From a checkpoint of a small transformer trained on Wikipedia: 470M tokens.
Each number is 500 + 40 x the weight over its row's rms, rounded and kept within 0 to 999. Layers, rows and columns count from 0. Numbers have three digits each. The size before them is the row's rms in percent of the matrix's.

# up: layer 2 MLP up, 512x192, rms 0.1, rows 297-327, columns 0-63
# down: layer 2 MLP down (transposed), 512x192, rms 0.0932, rows 297-327, columns 0-63
# gate: layer 2 MLP gate, 512x192, rms 0.102, rows 298-328, columns 0-63
up297 106:519439534449490438495540514518456454532472565478492467509498494468498509508520490564513529490470487520500540504435491559531509475476509438578411432475485548483462539583536478487464485498566520
down297 103:495541422485475470539438503486483528481442452467487462487532558468502474561568538530551470466497497433508517554529414476533523444468467463555470493499540466499496552467511486465448527447550515
gate298 100:489481550447516513528497529548568504501529438444495457499531600425525463497516457452443531468484517530524523527473460544487504476512535497529529505492527477449476493479436516460503543561442544
up298 098:481465509496454552473488514468611460502488530428441503529534411505551527565545421543494491591502516532466447530529426552521518451493436504465384489553499472533533481556510460483518518452524491
down298 099:461529414537552491504499493495499479519458511545473528526558448600476413528455457522479513500426560493509554510506455515552451512409511505464527545499389498478481456515524562485418485539411507
gate299 102:556422460521537469422576611503492527470513457497443497449484454493517525496535509434514498525452583464480474485534540517541516484460476465539475486508482510522500442554481456474476505464503501
up299 104:543496574492473470431472469535474497461509501481517510499526522541538468490498505502448574488491500458535494486529523589460432528510559470486513501535487474490527529404498490489501499525553521
down299 103:496465511464518482492509530573530476517523464527478570515453516521492497495522502537488533498541417442500517503439545497467510539536477486481487494578513568442569472483444544436588486499522491
gate300 101:535503490546425475516451515452454437477468486543489525510482491524512428495482565467575550450490534513603462536431610460551542453465516454530415537462459463533472464548529487488525508490506546
up300 102:450452567477487503497494510576487498578498441466494496477503455542502543474524505490466469504543467481437460476584502505537493467575503466500533537541554523518500443489534477525486483466476476
down300 098:489471536552541523493494510514473457579476467526537548495499485520491549555507491498420462493544424389457491470473509580512484516451473493532495543535501508492543474446559419538500498479502514
gate301 093:523484546498496598504441529545536466462533518442430512514564510509501521491463552560421447527535573461524457522467472441517503464590488536493486531551537640546571529571472517476464529509467532
up301 095:455543464518494451536552500502514498552495431530516501435470604490491523491464515585525505435503555526512541496463493599487471547593482456461414571514497451501532426466564463549503436443482524
down301 097:490475476525482495453481476453495444503484573531486513518465489494504549487506548463537468470465452508459478539489551495548570522498454465543484477441457444557530464499426520499507490531533504
gate302 098:500454542449498465520476488539493518471482557461523495484516524503497511555478500534507550504526455485427472524484460492493512513488524514509510527513534500492537532487503569518457554436520515
up302 095:488484471565510512527580585528491513550438544494430482454467566476511503475464507463524455489455534519486432435550565562481463510482518518542540499506499515530460515521490489477538501510454462
down302 094:462530575527456488545510454407525508480562477553485486505462462474469435437398486534489476518510509465520509460447510484487463542513473535480499506477539460485473532486450431480503574431523509
gate303 092:505492438522521544466569461459507508587482549528508477439446492492475451518496568489483457445520539472469497514486476481560564478564533477528528559482532513516577452499518503486562534537515504
up303 097:517472445534590556504589572493500465539485550505456576475488538613524420526514531404466486481559566485482514451526482459439521493478556448481488492505462555478530476436482466426448434491552523
down303 089:473464500535478469395476550463469471453565466486510453450449504565495466545535506455591520398414508520517516444524518497549469528456478508500502541527550476457545470452510483536459480508472511
gate304 102:473454512559430550569498470524452454522395540484539499501522472449498474548493538468566497552454465479515555514500525560499488435427476478562443503514471531494499522478474540498529517561529485
up304 100:467542519491529413634479466543471503435455556506491475443557560522531547574491539492495516507507509525567549547520497543507404496533438572493443506472460545454504547492469471529462473515478471
down304 103:471529436523541458510561522485474460486590489544518482492460487496458524540533504480536521528467473532492573484502470438468519524554472506467450454489465566553541458459427547556580488537497489
gate305 089:474519548451519547481521419505452520516436533514466514425548462510564465613524440507513493504513410474560495551475510538484494451522484442518494490499452516535468536490546487461439535495502503
up305 093:510542550464488506478505494491563447515534488480431525498560488515554462602524466520431493534543476462492467497468464572552528445485471473544507527437496473501494537545500420528531518484489520
down305 095:489526526482484420484496529467437461493514460478507458556525545493476501491498477494496515471464533535482510433503438498515486510491451484473520482509498497479509482531489500503455544505527514
gate306 102:528525500484505475507466468486491519504508412453489413483453455447561482532496520543488545530557522527525531547474529430481501495542525406531577494471418497421574448453434528491503486481465493
up306 106:476513512538500512527562475511511455495546462486442487578497443507474517518489498519466492590502493531448503560513576499518496515536481502499462429557452455571553518525511495519506449438456574
down306 110:495471498511520501533514507569459455562460541510499556436491593540433403494525528494562495489535513540466500480521468516567522460445500530466451523438461538539465551484496545507539554492504497
gate307 093:543519440514482563486550533498505509526504486526482500481519460489555453509559494505520398546559506608528566514485519543479495537509507518527510504471480558482537513582544508474544532409529479
up307 104:483513549513453547469502397517468501498524492479522510456425574453500501495516498487483511505463471515497475627576515559488525526478412437455528499503515540509497489546487434532527481446515501
down307 106:553493492442506521485503388509468515566458521494551458497447454439509534415435512482558484581510445585441476552545558572480479434503489522525508472417496488491538614486491456491575472517461447
gate308 123:495505491480436421508521420534538488579454545555496511460443526505547446521484570484560457502493470560548478506471525450513529524421545538562540485473463524550558520516490457517555486514459522
up308 116:527591540455534441486543426431435546514455530515455520512532479496546491585484523467527476491536492605507519548509519451550497523507479466482482493470541446512538549485541449575519594500472517
down308 102:459488475467473499573509507464498474471522548500521530486505478469553440475473538517499451486466455490494515498495527457517541456445509516458529544483526471468449496445440539430506454493451477
gate309 111:502541549537533478518537467547504461497452543518528547507500499516552440580450529535500447446494521537502510478463478516515439427440507430530508486551491541597485534504527476486467487451449490
up309 104:529519508452554421515565482493513483478502506461506528502539538548566434547525530557482526489453482523601469518527439483489480412470462474543501488479461572445452510593530443548574526450442475
down309 091:487544471472471442556518539405486546460504514435496492460487491492575557594439503514500447535482499516530482439527491431527550491548419551522543521512526452527442514439473489492443488469495455
gate310 103:469556510487534436593615507527531427509456534527525469511517573445528447522512503519540459517531413525453571508499499489545481382457546510460448493468444537508597484420508554529472562471462560
up310 099:510504527521375519513462486580533525535495543476582483560480496453539469507427460513559504515536467519580522524559514465509572478572486458496515523499526474503485508578484433530566489487551493
down310 105:456446467489478453463517474490460497521458444512444513529474410478471477456496568444483539461485543475474506514504490486506531590463438502499572510559553426465418544503565528488495494571509463
gate311 101:463531497495502507496471440541555521468583495485455541531530529518502487616468552583475490473470520443522429547474448543526460427512521518519417544494535474498453507568565465557564499435463503
up311 097:445494561488473472486508483564532582528498492550488449469495522535483436562498478537565435467467498491549567519471472566418453521499519454530411508474446508478498523526516510499447462508455547
down311 101:485509523531433447452492536473420508471483486531510469508458490525471492445556460439474443523519496543475454448485529455511511523518478550450528524478507520479510512479482526441538480475499512
gate312 090:484468469591491535547544501499526463525464503529511477533522518493536453517505508454424511467524447418494418467470526481473533538478548485483501510542530605534519517427534488498434497547493530
up312 100:501527538459547435460431560580486430498509460410464489467536471557541552527551419532516452481509518504528548472451510520529505483514447602551445529543540472512444476512506541574506504480492440
down312 094:543488527498566595511485442489567559505474509485504548541456544403521510529464552525531470569481526525460495577511502530501545472444468541536545501453497502539478536548462455450584429467515421
gate313 097:473492465493447488495458492504467532431529471540475491492506461559468494468504504491488526404478505482493507478511501511606554499461523469460468523500521503396506523470411563525563474469572464
up313 101:510465497492526533495560457459427506573457533520486468547546559457490520511552574436526469459422492500510596493547542475524496442421493450435451521534483473523498541455514494526439540495544575
down313 104:509469507417442569542485503525482430432492496439527504472503527457506564488585500487472583477436502482475513499550564469555546482491475506524434483510536509424535546451464549461536433467577524
gate314 105:505591501545519444503539459521550568440508514509478566502479455477515472503524479478467496450538476543464485503424545483585493498466495446424524459479550521519572506517423572543551574456480516
up314 101:510516463487554573505501483442480492531471466487545553526570485516432535439550541520455613504479438491528491501493586496482510501463428515531483460482493435527407570506508464483488478486497508
down314 104:529539464529505475450554568504537443419526480471420489499485537487503464449549487486471522468379459481514484563477519553475439544550456406494554459567548491491475479523483505481542511536501538
gate315 087:457494551552510495599514463477570499512500520529463524513532537522531514482477510543537451548525468439548469567423501518465485505485461514482503442469489505459405519524446464501532534424501472
up315 093:467448464421546448493552563507465484546483580474469545509585414511515553406497509433529520519504539545442519519529496475496445544466501579526423514519501537589559500469485449479489508554531499
down315 096:529515455510565529514493482464552528514510523506539553490464505432508516513507505480420459530516492580438510460504512469444472416528454535551519461466404505500526440516472451480500449471534407
gate316 092:438499505477454489488467497525477489565467526546464504517547512554503451466504478457480539481428462510450508509460485587513502498510500455497433549548484481476531506563526559520457512520544547
up316 094:556531441391507523447562488511538451502480483488486528445462485467484474445490531496474515518535505513495488529496494454514457485449485472506522515472452423560518504471495430576478474581474547
down316 095:554473496521471514488522497564556494437532461522498491497501563480541445431507423497482513444563420481493529531513473517535456485474433459492433541527538506516484531455562494576590442535451515
gate317 106:495598566488464570463461435481465477380497524542521513562469444510448449471532449543559495404468454459481570445536520464512532498458515507469505538479505430511534480465501489447539442513526491
up317 097:507431467565486545483549507526445528482439540501456483508473504472511486515483507492477473411506477498503493512507506573558444516494544523511440591506421505589479486553514528560431502555536567
down317 100:506557513526481568491453464532478489493523562502488422503496417520468388481553501497507478432460440499497486446477501513419467495495506442432496535496517506545634490496465478446501492417561497
gate318 098:505492453565523503544425473520582485512499467482476562441481563493500461520456482545494484491534497487462527508478525489543541462462563541499477490521548483553500503485518479442432587438487590
up318 091:482542480435420508465476452468459503448465488487555428489491400507470500544525542463585516543464465523486473488548537479535506495528486486478544447468593542479447523520535502562498487472500457
down318 095:515492491502512479465505563447528441488502574546467562524514587534454473509475501502454558520566546476483527504513510457492508505470493517551470577482474521523511513500504550469494412455475528
gate319 099:454512511479481464523548476506499480566464504522501628530506520429465511618426532544491525481508426506449561485501459451504497551448530455510537527493511466557493518521513551446539447446523504
up319 100:559498569487475557491474487475527506523569556482513475478524358583474471434504500500487515479516499526549519509466515488497481432526507487512473551522462491439515490583499499563470486547513490
down319 091:476529545476499461510532461493529501513466524520439463484563528464468478520469459445485474508492511462468470499526487482456568481459566544539527502476512459532479481444536429516513530470517515
gate320 092:520555495537459514466421580465469480521533449447471483461453526555437475500467454438471484489518534586555471500458557468525451534508425516460462509491451482519537471478516494483439485572453482
up320 096:480545495507493510436386532517478531475502488491516468517457543527564463553447413468521521443494497504575505519466433512499453515522519543540509560512445525491558510434534537413502529503527496
down320 102:542479492529472544565475487519476469522507504556515493514491451535506484481501585525462505547563557451436433468483388513461500483450517517481494437484532475475569465520448496499554485503474429
gate321 098:522474527483536507500487554498521494518418456585468562479497492548433480533517514506576537413490484499474533463538525501495529452475506513575503498556472470453448551469593490447468579517580569
up321 094:462437501460463435462550472465504469510488444525484605514460445568449478502466512541506488384502536465527532478502474544520509572442480425569513507496479547491474554562509471471541540534563528
down321 085:465438502468502418494450488478555529489489509472517488481476505541511477504519488539554487473501517437457522483540461515519453495509480480516529477601583497514487537555515500471473413422573478
gate322 103:487469550506476486501497483437565555478539468448547487432471487508537497464455505495477465510480521466457500498530496509486475542463493508510475498445517455440480460494521545485486497500526509
up322 097:512488498579507473481452450488571470439512471504479447468482604493484439539455479411574450521524481468517472468402528456488487496447491542475523445486481481508536479504494518560476503479446503
down322 092:543500455491467451467540509471482465564510564481558457509517508498563449459572476497446528524514565531500495537491499477476493513550545435505502503520445502537477551497483479454490503528487513
gate323 105:482480531466437477518509496523537517524467546512508464577449540495499483407470534493498482510566572498542521543488463545498508532503477495570491487485466474481524522528428510516441473549477522
up323 105:507445557397483518511511467513561474504419524486518549523482553495480507445499485551452492492549504538485607518509573539456525516487525505508497494449525459496473581519514546552487551434493509
down323 108:532459505535445516490515460529524502523481479425511428513459558480543498464487434460539515505554502483526507489531516559462489506499484516470523470617569517488437581476500494436526460508527487
gate324 104:437511546512425537531500456490532485531401473500543531470496544435540496515488529500483477499544450477552506492506563432528562508483433514440484501536486528452499540442455460456470399479508486
up324 105:456551490523434539584503444503513505505409523533536550510519489412555556520475460507470405518485444448467539556562490505471520484508442480491509528527496502446494494496462448504555419465490473
down324 083:539446447548540482445528561481475528477509518483502473508479463479509493502523513459515526479512517597473494457510502525526462580528496505511485472544533500489459503463473570445411504556503504
gate325 098:501463498472464486457451468506563537450484516575502516527493594544543521534530489534507435481559476515442513533471488507479532524523559567511466504546441492493601468436474534462511406511443478
up325 100:569445447459538377517466515491442500561528532485521505486552606480514504541513508443514548511432504531550533514542505520470506516466488522589463472473442466462452405546521447503566472489540574
down325 103:477466542526485505487464519493532505456483566440516435528532565589554509459549526460502468542459468498500510601511520471528510543516537472494508567603512553577538498496441512530522470487499576
gate326 089:576502532461528538487494517477552510544461556483436577443489488453522482495491467439516549596555524566460555564471515510463522482520512474480467532486531470497523498561496507499544449453515518
up326 100:497512530426532481500514562485428454524537533419518485527503469433570587487595477486481465497470517484529533520433458438513486493559512516515526403416512448550469444538482466476501510483552489
down326 101:471463476440461445465533605491490442440511488497521537519499503504521484514504476510503552403514541534518451443473496507475482524524527476501506573551497517546530481449523546538470537497506532
gate327 118:497519496468500450493506456466540473524467505485447552481483537505475437539483530502499537517494493554500482525514424469584521582463399550504490572499455486485500450493491536493606456428570512
up327 109:470496535523500521479457530579459472430487454449424463482512557427534540584491557452491494521476472541468475539473553492500489550461442505445579540520530429481491479477569441509493543520467495
down327 110:505443503536486572508460509499429500477507530507487476524455432437490491470435450544543432536567551550501471458495456507572506559470430516432484535507529485467540473488485448485478548491500519
gate328 090:509546471467534497475537506535518489504516480499526471526431498565511481488458537486520506449531541441539491472493550462652502473523436567539561492476487497554505443458479491540511521449474526